config.yaml
num_attention_heads: 2
num_key_value_heads: 1
hidden_act: "swiglu"
qk_norm: false
attn_scale: 0.125
init: "normal"
decay_fraction: 0.411
train_tokens: 190900000
max_steps: 5826
Each number is 128 + 32 x the weight over its row's rms, rounded and kept within 0 to 255. Layers, rows and columns count from 0. Numbers have three digits each. The size before them is the row's rms in percent of the matrix's.

# layer 2 MLP down, 128x320, rms 0.134, rows 0-127, columns 0-79
108:157155167133121145135163155117132138168170125117096202139095124146111136140108158093143085169142082143125094121107065127123178076139135133091146112195153113154142152136165140167142099112114065104135139110138122121130170108164184169142216116
096:075177157103109131120190129150111096157087192123143178093134096091133139152153124230125145125114120151095104119112095104123105161167152099171136072121113179163146098129141166193126124212132120121114161154082112139169187174119106102136069064
097:110197132140131127173144111108126086147177116137073124123128090138082119081162114144088099183153161147137119119155110128071096167139079071080080092136117049166083130130139078111084167164122105102170082118156124105079130088096118197092105143
099:124084130057150125155144163111096108170168103120140140103136070088132155099167183132097121152113225113102148185085015109136076114141094059102136136099128106120169159164155121177066166141170118198087114126113131106180113147142111166076081104
092:107142143106108182108145134111129136068121150086134135108121124092110154135107144075161126062125155156087123146141115081169158132153153093117148111145133155163181165124096156131143109172124092103142218103135084146108135169120110125149134178
093:134154135093143141118128151111094149098151133147106066096118107133168130188115159103116119127136150157103162117141117094115173161132160156175088081127115135143135120144112169153169103125153142132124168144114087191100126130149154172153204099
102:172059119034110128120058129154155167115106118173123109141145162164150135202161110146079117096122133020162153056152168163127177147157110079136120137098150167170102114126070108161120147150094173160154170112120147123130140133169149107129103147
094:135097135069110121172113112109105188092127059111134146105128031119145139108151112149099112118134147089196166162145146159162181131144139118097093134122112113083057187089173162096144110125162094138195159155135131157149082155193107159153094093
101:088102080092126174177098131131154126139136109122074105134158077114144083178155125115160107172122150153154099180160108171112136156115078071129087101162104105067094208160132122100044092164111140130136148114100161110142147128072122108155116180
097:141100125125116120161120171153113118175142115142147124107107165142198084111201172126119101115157090037151119113227200150135170090209141126086128125150123054145137151121094114084083159128111120180093185137141094067140171146147149088146086125
104:137120127158116102087144122076075130129101152193095130145162131092070096113145152123117072104081163150118136157126155068175184118097155097135131133115135076152135080134165094203116086134153132146086083128128075147128114152040119113133126178
095:096150200124136099119148091117141119140076062106066106175138143155168160080100106152105157100142148133108053082181115122145132141178117121124146111098137138082156153156139134096147117110103122068105163101105101131109115067127107071154077104
094:134105161137180110122124104106141118077171163104137143126120144154163133152176151106133066086105169112135121104150090192071076099117147210129110114147125159151163113125134066115147133089120080156105109084167184104082139142141128097122159072
096:098130075093127125203132142141059189138173167172205111126127119126117184107173092103178089164053181157126200156109142090113143111137121124143129170127137123122144143156123169132201148103135132130108191105130135133107133064113131135151148156
095:112134116142135118179101120138155158117104152191154097163095119145049082130102105107130129105114120157155163112121153156203147153125094156123153137106131163112163060151111123121075102132154127079150183105149111163196157134122191123096154127
102:120129136129160110093202129148129106136112120157165110126111133076139167137129165154119193146088208133125137123112138141168137108081104083117138194098128116160142160036128094081102105222146071133089136112146116100092151129139122141122104142
097:079130080186157115135108104177098183120117056151160173090132145125102083158104099108156099156124089070114158216212139150076146155168174111104084082082085114042073144118077156081114129135090145097208100073138147131134118111207127099075098139
107:104139163112125138075109117093181031109193148106122100079101081062125139131166158173093104142139102127184095176120084115145126113085179130127132117128148158192165154155177069180111150128096171112112112155140174104125153132117097172168138120
099:110103153080105156139128155107184125171216109111153114158102111109131089094130099103207134075105154086138080136135120091099128143148120080177121071145106105095089134167105147146132176218135147148104115144081114145138137113175155125183100116
097:127183104167079106123114187094150159121127110155106202135134108096157133132162133130114191145139132073063091082153174147040087085157152129172142216174098129110111130119149106088115158090141100173115106123132099124116109175095168146090119103
096:173130109104156160138139093226065174130137091096124165124175132148153123116138091172090097164163162126087127130166144120189095169143110064084095093190090158105070148139180133096126062122122135056126115139174121054147059120097122122105077118
094:145065116119133175144139114170143103113122144101134042113137133124110167128151114172091112096131159153133112090110124142135131146116163102128110068091121124161107150064082098111115123124162166106059122130107162143130136158140086162069082077
102:117139167170142145143058133098150145167184107150094072171145146095190134101098157088128118072141194123218173113115123071164168111124109193112087122123069132141128140098117068132104108161118144153145162143113114147082135136167149105133037093
099:134127114122071144011078138141164104154170161056159144122132085183079125125127103115169145127159197114072112072085145156086103093176111096113127172123147087147127083129067108155108142125123099154048134203134132105102110147133120127117147086
088:141142112118146115105090108165120094174143078173067146136129134179143103164139133136063165141089126122134126120106152129143120087172172123150108106128118120149109192095121129124113093128092190161076127090131188147091124154073159114128104126
095:129074165112096109098099100100120135168128100141163083087142150134073146179122107153158134107131192121146202128149165084110077110116128083117135134085112154131132078110177151070131130106115118182082178082116104148100177159150145137148071098
096:151161127065165124162071137112129071130161142102130124163102126216150069146185131091045107045164106117147138121087115115132109137121121126114152065146120083124075106163100095122166209093114130189137167123134163103143124139101186110119153115
105:131115134159119112056122060119127090122103129090162042109143109106112146191118121057188064110163142112097154112097101152161148138052131154106211137113147125127121141080127099138121162141186134075147106108127122148099124121113112134101138133
100:033200130141134163126111129081163113162108168130120109145102148158133054119136166013118141075168160157121111116147153131101208130175076107117084147113093119144165103085145147126151140140134104154088148070150115119106130127126192137147124158
091:147109126122060085108123126168083134090129149127136118046129080143126128122122125085162136170113124213089073183132130186104115129080149130126092144129152120120169204150157117131162119098124216101120143157131137108143132148138137173108188175
089:106145141079149179113124117119172117148163129129170168123171093134109107145162142081079124150219101162143157149107127071134116128101146115188128163164126068095099125078123063167116134100095118158107133143138101053081161096110130200127105094
092:148177171115118074168134098141108133098083086109121139127115140132172033102108202102098173145136105085149099112114153146145067124150172105118161109168127233151125138080162174076122191128125115072112092140141144123147168138108126120146158164
116:159177181156150187115114155192116076133119091135128091146149179114147133123190131139090108112145098178087121096112153147132023149102110122127146123144186085145122141080148141097216126149159138127137141132161125101150114164079094165145117157
100:198056146070116173192114199139125115115114081177129119131109175146187107116160153121145129157128145088133125148090065088144125158113144145164054091119113168114101195152091150130111124157153147194154137138131196133114124091137134171184149127
132:146086139166118098172128089114125112134169081084169065109092102083117145114083077113174130136184111107131087121151128109151142116124108125133136110143119081100149140088106107158137120121181143116128143071125126113096102140109131047097118121
086:140087122112118140094116133178153128124154175101128119155174144132139098106159151077102102047097133144099111097068114108191127125197246114128185149103129156137168188121101162167080064117135133079205114106102125185152153071136114131147102129
097:160143113165102114123086195079091107171160128169203117112163144097165135145170132141169122149127138090154160098156128082123118139103127111150205141138118159118139146120174087126128096188122113169121048154108145085077138158107109144087144128
090:115141189121092124110118139157108120107071141096138082158125146117125115165135075132103101037089104088106046135117131128125123106105095145106079138135082093153142135172139140132154069134090104152137155150068100124139170182205111157116148089
100:176129153129077135119151106071179173120099158167124121130086142140179130105102140142111165148083126137134106155111167154096165130178166125142143158097138115171139154131108102102142166155121086103124167143083083135094094076125191130097128181
105:079171108164134129085125145136144144150138114087080095117116111095152140140126132187111135113093170130112140152138123120091189117113111067148099119124156161161113115147133021144058116154153128066088135130122156063119089197124147105140146099
098:129111132142137114152172119125101166061162143104110158190141113161105140136110105121121160135124125157128145147136118126101182089173081130071090139152146081123140136125116126103153072137140101115162103105136100145086159145150143076096123130
086:164154140136148121095124103108153128159108155140079151154163152124112156088190111101075139184178150170174134182156083137181081119139085078116157122093156153135066109126086150163106114141130101131173099107086150085155127113129099100144122141
107:063153173171109169161127124112102168136081173105081177164100101128120167127124134155123109134126094219115124095030135140133133114106135117143104156113101096168089076135113138161191117101184108150198118134054152154128143118153117140200164134
104:104151131140122137191159100144147148164181069165096133131148136151132129106133101120108075151185166132073113158123132163087079113185119141132102082138158124100181159124142107105104123112098122113057188152122084081121140192160162162107103136
102:169132135126107111140171169087149150167137167182159123128165090126100070161105082117121089083088122099118147103129157157149120147171156137128153128112155126157126113118136122139129167167119119119112144103126190139126155134124146129162137156
102:111105100113124108126141137154148145163176178089182135135109165173125113119113051132160128170142078121157131149128141154098130111136168176145070137089168139103113119179136136061136093133098097159130115137221145103084211091120114103167184093
110:107131133111132132114135083135089124110173157163137153119174092127114159157104118118085099118091042123146061141124095131119092146059157115183184093170171128129093145161166148154147160127141114129096086106171105165091123161101104145151104119
085:109146163157189108150219167092094118071136190148130124088144102146119115150135123180060184114119106113145105106092177149182150159115167125109115138125178129199109091096099090118186174100109150087158204138096137150107125150147060145124151132
097:094116117139163118085182151091131077094118127208030141133140123136104106130160154134136079136126154180142195169108164158183092158112161074103121156101117062188104129175167074172107144123151117187094133116099131118106172088087102146139143098
094:106139165052130145139211149116103141115088143115146151101098113150163132018136150101150128106095069159091103118104112116092121122138125144078132109173085132172150190136107115152113161145129124076103078089124188101151171099142093148113156090
098:113203102093083082156063097070088170137128126169116156180141082088085114144099152149157118103146153133139081141156101127158093155132087126126117104128124131148142148109160134135107141109086108171093129106129198113093160103145150136093118162
119:099091150167164072105130116102138152127069119156119136167171165200107109142080099091109130115130119170114144180153163130154120142157111098182138099117116134103149120093158131113174171137073080123108128090037073091081147097132165120167110108
097:173097185176172043111163151147117121159105114098116166119225181107113162077090135118178171086114133157148093158189163173124181151146156111089097112087120082140115168158086192078153163092179163155149199173097120111175125119175114077066159127
099:126144161116159124117090157123203100131131104097082098161198127087142164169111119085088095064147196230177186079143137173165094202114173151125133148121097136106161077047145122119163118151112144045092154080093103201119106154121125083124165148
102:131113122087110113148102090202069122056130130127158085127123088198120075190153135103134110156139134096196186124180128128105120132109169104087104112138129162124134123102166156097122118119071108141136174115156140142108115118124170127103121188
100:182136160142138122154097124145196135097134087160088077128095151142178159126108170122103138127080145102124116083147096161137182172133111125098128094138116113162094157075076128117137125136164190134134155135155055131145057116123124127117128131
092:123074112077046093138133089135051127120100182184136175112140112148064125148120119163131148137082072214156102142098126131104113146125117148145135147116139156078089104143174120122133077122107139131176106101078158181113107058142164170146119173
101:110153108147159123157126098112151117152066071127132166154143130123142144105182173145142099139039140088139099149101151172123157137136113199161134191170107143139056103095094139088091143128119127091198131121165104132182093119160103115159112141
098:111110104161071092069110075117158143114137125118101145106096165138075158130141086151115138054121156135136132100158073142109107127101162071081104138146151135147159056134133120136141117109166092185146142084120174163128162156106197089105156090
196:148106105103095030159091111157171136140120163116133089087177135129149156143113077095150048130131146155135154106144152151106149189160107111207098167127139150104163120107154090148097166109156152138103140082086150119094187103132193104160158186
097:103150154184103080120106025101168161153125143125161154130120168129116165079145178116117208141170146128100115158123076049142158143170133154134152114129110130087138078194129143079149128071092024191133160129150109133041123158131117086139128114
085:110102120089138151095122212123108064158118148164145118109101137132087140139147143128132168110110140121128183133055089050100125145122150128135133105165142129138151174085110135121127162166122156157064125112162150129115097139136103241069094126
094:119142096140240102158092130107138120148130102152047167101159119113114092120141163117156081093098113107124146137142162127115132127080096126168160146161190062123154082132121107151077133116073129138102143076154157125101083135087105177163086132
100:161086151098159184109102123108121073115100142185141117118114101145195147147134147112094091092109161140119057135101151136136089064164112099094107143039188082106102046176092086157097130132160064114105142143165144120108083100143089159070131106
095:103043110092098132119134095180122102070078168158193116093100124162106063127120124179132120137074151107150144154106156102077091124139172147128125157151132143112105155116159108153156107101135123112104124118112128112148148087090115106145152145
091:161166127138164135107165180121092135144128122093142115148122191120175142076129116108110127090072115109074169183062163196077087168127135174090090106143156149090167118179102151090116157190170130124072116144141173132116122123158117140089159120
097:133062114121150123139104093097120102055089135136174136103143104117132148130157130181119094126146120138159107163161157166135148150167137146163170131102118103121105132132116111142120182124104097119152132136127156141124062115147124097051103179
102:138120181162098102089124195199147099151149103054085149135119170130070150110149085135138167102114061107150121131128114084085120135093141107086126106176151119138128103094082125137129098113119134100146157107129111138094123097133125080156169127
109:110143113119113130120125155069076111161149131154135141127101103116095139185113144194057127123168179171154148128189116065138159068101125107121124114124067080141108100097154135136108098134096105145107175198091115191089106141177092104123111090
097:172123144095182081138087077130132092137103124123128114097180148123138181159066142129183185153111121094095084151124151082161146139174124119135137142122094144101115122117150146158160108055131150165121140123130079115145141158151127107147190112
100:111074156110135145118115086120130134122143114117103186173069148076087151140168151216137192172148162149128150105132165107148113140193111084140168113157145131136178103123122162126169171095121108206126144145172138136063121119147137123170096090
088:124090120125116137100139137110124100110117142136102106147096079191116093089100122177087115162084094120135068094153110121147155116160066170144161105119131091074086128143104164123105109115109121103167106121130097107179100055051159096134196126
091:208108122169170153189157092145177148137139093116176155159120164127123161128126115190134148125131113105161095124120128132178124099122130117165182108127163197163060160128105156085175077151116159175138154170110148125119132120111193103143101122
100:171151106080165144170178124150104132111120104129086069100065108140151118161105126174112119116101170133135164166132125157109134144148124069102114116161141183122161108196079157129112071140145176116139113172120208151132162143158101174195111133
104:130168133134106192160159126108163091157128169127133172124081125084088140160107100194171092149156108134182162167143111112143043140140120175077122124174123113182160145119124175157105118094138112135163096153097119132132143101131162160209122124
087:114174170097135146115123170118145138126133133126174119107138116102170162097156087162162084157072078121137123147120132076115036153108125063128117120144123135131147135139106109106112127109102141159114051163158150113103177127093180176144120125
094:167130169129130128151124090153141136163152131124150174136128138104153119170120123141100122088088136168135209144186123124082135135148173116193118130146173087151090057153098127098109104121166080107122134115127119223110162145152089144130123092
106:122099133163143102109028119131148151111127108134132133118185091118125134224154073142140170093156087085129110101150180141119153181158131137114121105150104107144164111113130083088165156139130110161096155079113133092101117133172151121120116095
101:163173093146171168143146125173084148097063140180104167149124136094094084107142143168066186122133097152080119091150096066136071096146127128128136139148145150155140129199116090200141159121165121159162064127111161175150135099129118115147149167
089:071105162099102123153116049138148138096170125112084137104100076144120185163054106194151142134111092122125104146127105139115074164104084103115076110104212122184152086151088116101161123128188153148094131152119236159150095138133200141158081170
091:126140154155108116151177128082146117145136067149083084073178165115108080153094157089120055113143096071090139171119171095142136122111056093116108131099089175086192156153107101165147148119087074126133176115122145141113124071105094092109111121
100:109135102105124142114082087137128121103125125146146168080154109110170130093099124168127134109064132125073128174149138130063104157156160167186042119143161112081155074083107146134165171102103152099092129120122194150203106129113109127120120103
096:104120122174187069074146116062117177078148122076087133146116065144143128133101133164108120124142141142081109153118152163112162142176108154106106114054169144135205107169168138095118199080080087096122143182168154105096162099170121101122150101
098:153046105066149143135173138179137114201113167069144151110140128115138175112093149134103164112126161172132114130117098121134127098133099184116171099116085100096106151148127132083131079052072108129143165082113142081144110118098116107150159121
106:103128146119097142132092110080166149131144157128157161103056067124115165173115135148138108131093146130114127141143174124132110105134125095179179059108114099183170101135144088126145087134176150082076081096183146083134089199102161121120106117
103:157133125112130158095088122142082155090156175125189092158140143151090098172114116156152119180115113128136126175180151088099163177094112156173114187152120105121113101095115174110108134172151144101098094078130080163140170113092087138169156074
085:146144175071148171105111136107150135149132125114130179174168154209162168151175120148102110134082107157134176125168155109178101125108157115114155037116153095178085048131131113149071119143156097121104136142177128147107097133103093115134126122
101:139149099108123174137152188103120089148143125152137171152115122130093190048107109129171069113143100171164123121140088154149174138095148078092118119104164171136159088121130091110101175146159167136084169126151066111162106113132113192083165132
103:141101163124118114114094153119169126095194132153126197120121128079157175108144151159141109134174147107131119123119117079153154109070115146135072140176195135157095083102125123123086120144078126135130143160175073160082144168140110148145120073
093:167159139107059115135162106112114131064168194139106096147130124159198161180079148144133097102108193178116070082109089127129135150173176131103134181089103148164156162120091132137164148085150190166134087159110143094113132114127163113100118194
086:143156118073149178146133163148105093102138187123116149137081102153101113165129152142118144139096176114146120157116133163174083121123205118140099116159109129100078124125170124173091049072114148139171155103124118162129140159155099135136136055
104:163122162145126136108107167100137103128116069130066158108137126110135198164147189148128165122164128095128107129096140115135075161127126125129109042151125178145147185153090128138163138106114081116123136188088168147072108176129098118138088091
092:125091184152076163154126097158115151145158132125162126077085141139145191137084047127137171101091122167069147122134123115119109140126101102111138133097162122093128115165091194159155157090106158111086194149144177118143147151168130099106129126
092:134126142160121140168140138125143109112096127111131136187072151190130150158141085116173110065086117103121085104117100131197056109107129109123057108103105139155126114142155186144119110183182120131119130126064146167182134080089155120127102061
104:167176123159106094088126118145170177122138136129079163083122147069152134099152120147140125182152138142078121164145161121110128171086094135174130131096203115147178074078120153127113124156240113108106088116103151119108146140077169122183141178
098:179102159157165091152097086106100181178159136149167178134101154174166032134175148132138102103147070064073125134145109090122140071168136104139108154107107124123095180149145135141134170114149064100130134159080184080098155073163128114130112110
092:121129169126081143165143161087109118166068144120113125115156153143084048156102104107157150139181153129099113083146114123121131126131111091130135147194100102145110147102172171146121148089160125139134142080126097092140149138118098160160173120
101:141112131122128079135142154125126127134126134120174084099161131115158134136202112131164124126164135113157149164165178090087155162154128098125145072128122165141146147129133129155096103178112127100156161128142158155068108157182116086083198142
098:187065047128070119131162145159067143133128132114128085158121145127105194097144141150095185128057118098138136149156096138147076096073133103164116110136116098148106121154108086154167130166052110160185140155093171216125152100089122120186193192
094:130088135155077102127089084166149137204148191083116116142100153175136160175099162100160152138046085087089147159125089144133128118124067124108116157102153181081106081142111111062078155087110099123158166126125108127147132112092110083159152079
109:156158155088121118133172077094123095105143191068099115120130116106132164081153142132116141130090107159093069126153146196095180136131100157083127120095192146129161112130100135095161195149166083073148163136114117110123112114184135144058171129
101:117090144113178115113160121148077074168129154144109121114142107148093126155192156198091181107150141146100060143120139150180097109133121124112109116103188100133110143178100126161193128095117132170152176109132072116102172185079124126130170163
101:107102098121098122122161144088133090125102121182213090102116139147069026153178095186181077117135144095120091125182098140090117154146100115119117117149080106154162163122191153112116146126119156174123185132105144051150107072113136147082103156
086:133130143060193124099140132107138159189146090095166145129164105179199129086110124112152122139095087110131110150184143110114164133127118128140132133172117108158139106121101150113110097170163101097201091126154048157120135051076145107135115155
098:117118101160180126146168141132094065169202137128120073181118140154161176174167165117122143171167165096193165118108160105178127111123096130174118149126075150114110107113143097150130131154133110151164141140118130087138085084135120117078148157
097:061145098161102148079079127127149128129132152171105100171122124163121091144076147098142134159157124148208070160115072148147155130067099193079095124097146088091157127109060171148150171181088119112120083099055129146172121104132139135112171149
089:100174075096100094134132134167122138152145074100119159180089123140098107135107136069135104217145105130161118092180138141097119103155187136164117079133156170109135133150163132099121117137111079175138141129126167178098180117150073161145147098
097:169071128118104122166161113095155165121137114135090114093132180104176169151128190125087149179106121093115111092094112138142196117162133083144154137135159137154094163134082146152120135125177110178121168090144096172113110151087089112074118126
122:128116102166112120150187127179191100151157126108112134089125157127121179128125160155089086161155132133132175133163136157114140186126092083152149168078058104127124117041120092100107149110152164081103132157106085072114074132107113100182156118
094:167117186142133152163168143125147129084139132086122133151075108118114140122158153182159151143115131089118165167131090130173079114163127093094117160113168109123180142199110170148145095186074099110162165139110156185112091126104109170129116136
112:136157128157087136117123106127160129093162115086122148184144172130100180087122110159114118076140089145118157155136115125112110110106128153039094121172184100165153093142176167183126127121125132114112166131171090197102187111094154127126110080
099:197167077141132163136144074116130117177127118097180065101132112159149113091146046127099114131081176198135139104149117072056146118114126167135078078145113101228082109123117145068127068164135112078122127127115126124171186146126126143134090123
093:135107185128118174093195132126108114115122108119064105165137114125135108100065146111131148127081140178119101175095111098122096081083095160121130101077139108154125153136070152140159131142109175063141034158156073101152171128112110110139122179
097:102100059168216110110107089088151119119107111152088119112163164129160086202106113106087097103119144063128174149079203139188159116116084122135124115120068070123111120152115099149167133112081170183113173131134137112222096061143117115133143099
092:169163126131067151125149118150110119171133146189144141183070128112128153178184096192140116131138161106079156122181114155080140112132104156136073182105091122074113158136123076151115143159097111098076086142182057129167136205110098156128148085
109:066139163144091137186126116070144109202119168155050077097126151151111094153148115152162127145078177131146174167136066130075154123113092148158116051131086079093167103163106175119171123092208113133149107113095124159092183093074168149116136188
092:142147184119171154182087187126140161165154148134127112165162115114134179147190055101141105138130139081136144140133091158181123112130082111140167146102075108168165136139073123096102134158128173091106152170125035167093107079076098132121128115
098:139167103133111147160136167110152184140138130178134152131187092181168154126155157154114176162092121129161106142116147166144135100127163154118194114189173116130129147158130120118138181136118108080082101085128158147118130125112094170078084140
123:105060173187079128106094139091155102166101123152145101136084135117135120149133133141165129184136109119143122145152195155150201213149132157160096192099143174080119079124123116070137133125134159152132066152122127097104090151172161150144110122
098:089129122119111108122158090083164079070173126161144151103107202109199159132149159152150109127150183110156120171168100143169161089118086117098143172152152117145121117107160096213087099092124156044134070161117130155121182139057109103119145184
108:142146097174167137147086171129132111145097083115108172192127140219131152090153074129113163067109099154140132079125093074126121110201165109124126169086180110106136106158181174103110100111084116078138104145158052123102151120093156119185173149
092:111081096131144122156088097159154129114049123119127134108144117159191169145042117101119133141070141155173179111205153170124089139137145124131165146113212159152121124092132171139103137172124130142143134080155198147146133170153137107170192144
105:141152126127181109157110067154169123175106100164130165117138213126121138157136092147109080099074100116176073207196196142085162151099147133141142129162193127110156105096150147180130145187085139154089147096126173157193164147195083087196113116
101:084136128093118157123122106108185064125131156074128084168125145173155084109146104177138067157139122101155071115144135091113130114148172112145146089137153127141192139085108102139104116159144089161088180089148138096110131119164174161106158150
090:149118168138187163119152181141114129124117136149142104162137092127152114164119172122147111082103155085100122086079148170189160120132059148073125110133091120186129150175131086127118163113172168141161138125123128114104107148112115157151144123
103:075118172107091115106099083164137118137154191160029101083086038114119125154124087086183107185205144132143140098164120164085176109159095158129150123105129170141142143069141188139062127064118139123155140130158121066106075113113126152117117133
120:092123184133136110150182074097077059106115178113137126105114101199153098131149168124127153162057097114121151146097100119079153143117133093168155083137177133129122126152128161173148188084113097093161115157156117127104124136135071123096136157
099:134069118143159148163146095098113160172176104164141172101093138140093173124146135143085116064125140126101141065157157143138148104124090152162146137118123077123068150124109084130166127170135179132143116200127112119132124126154132064137100093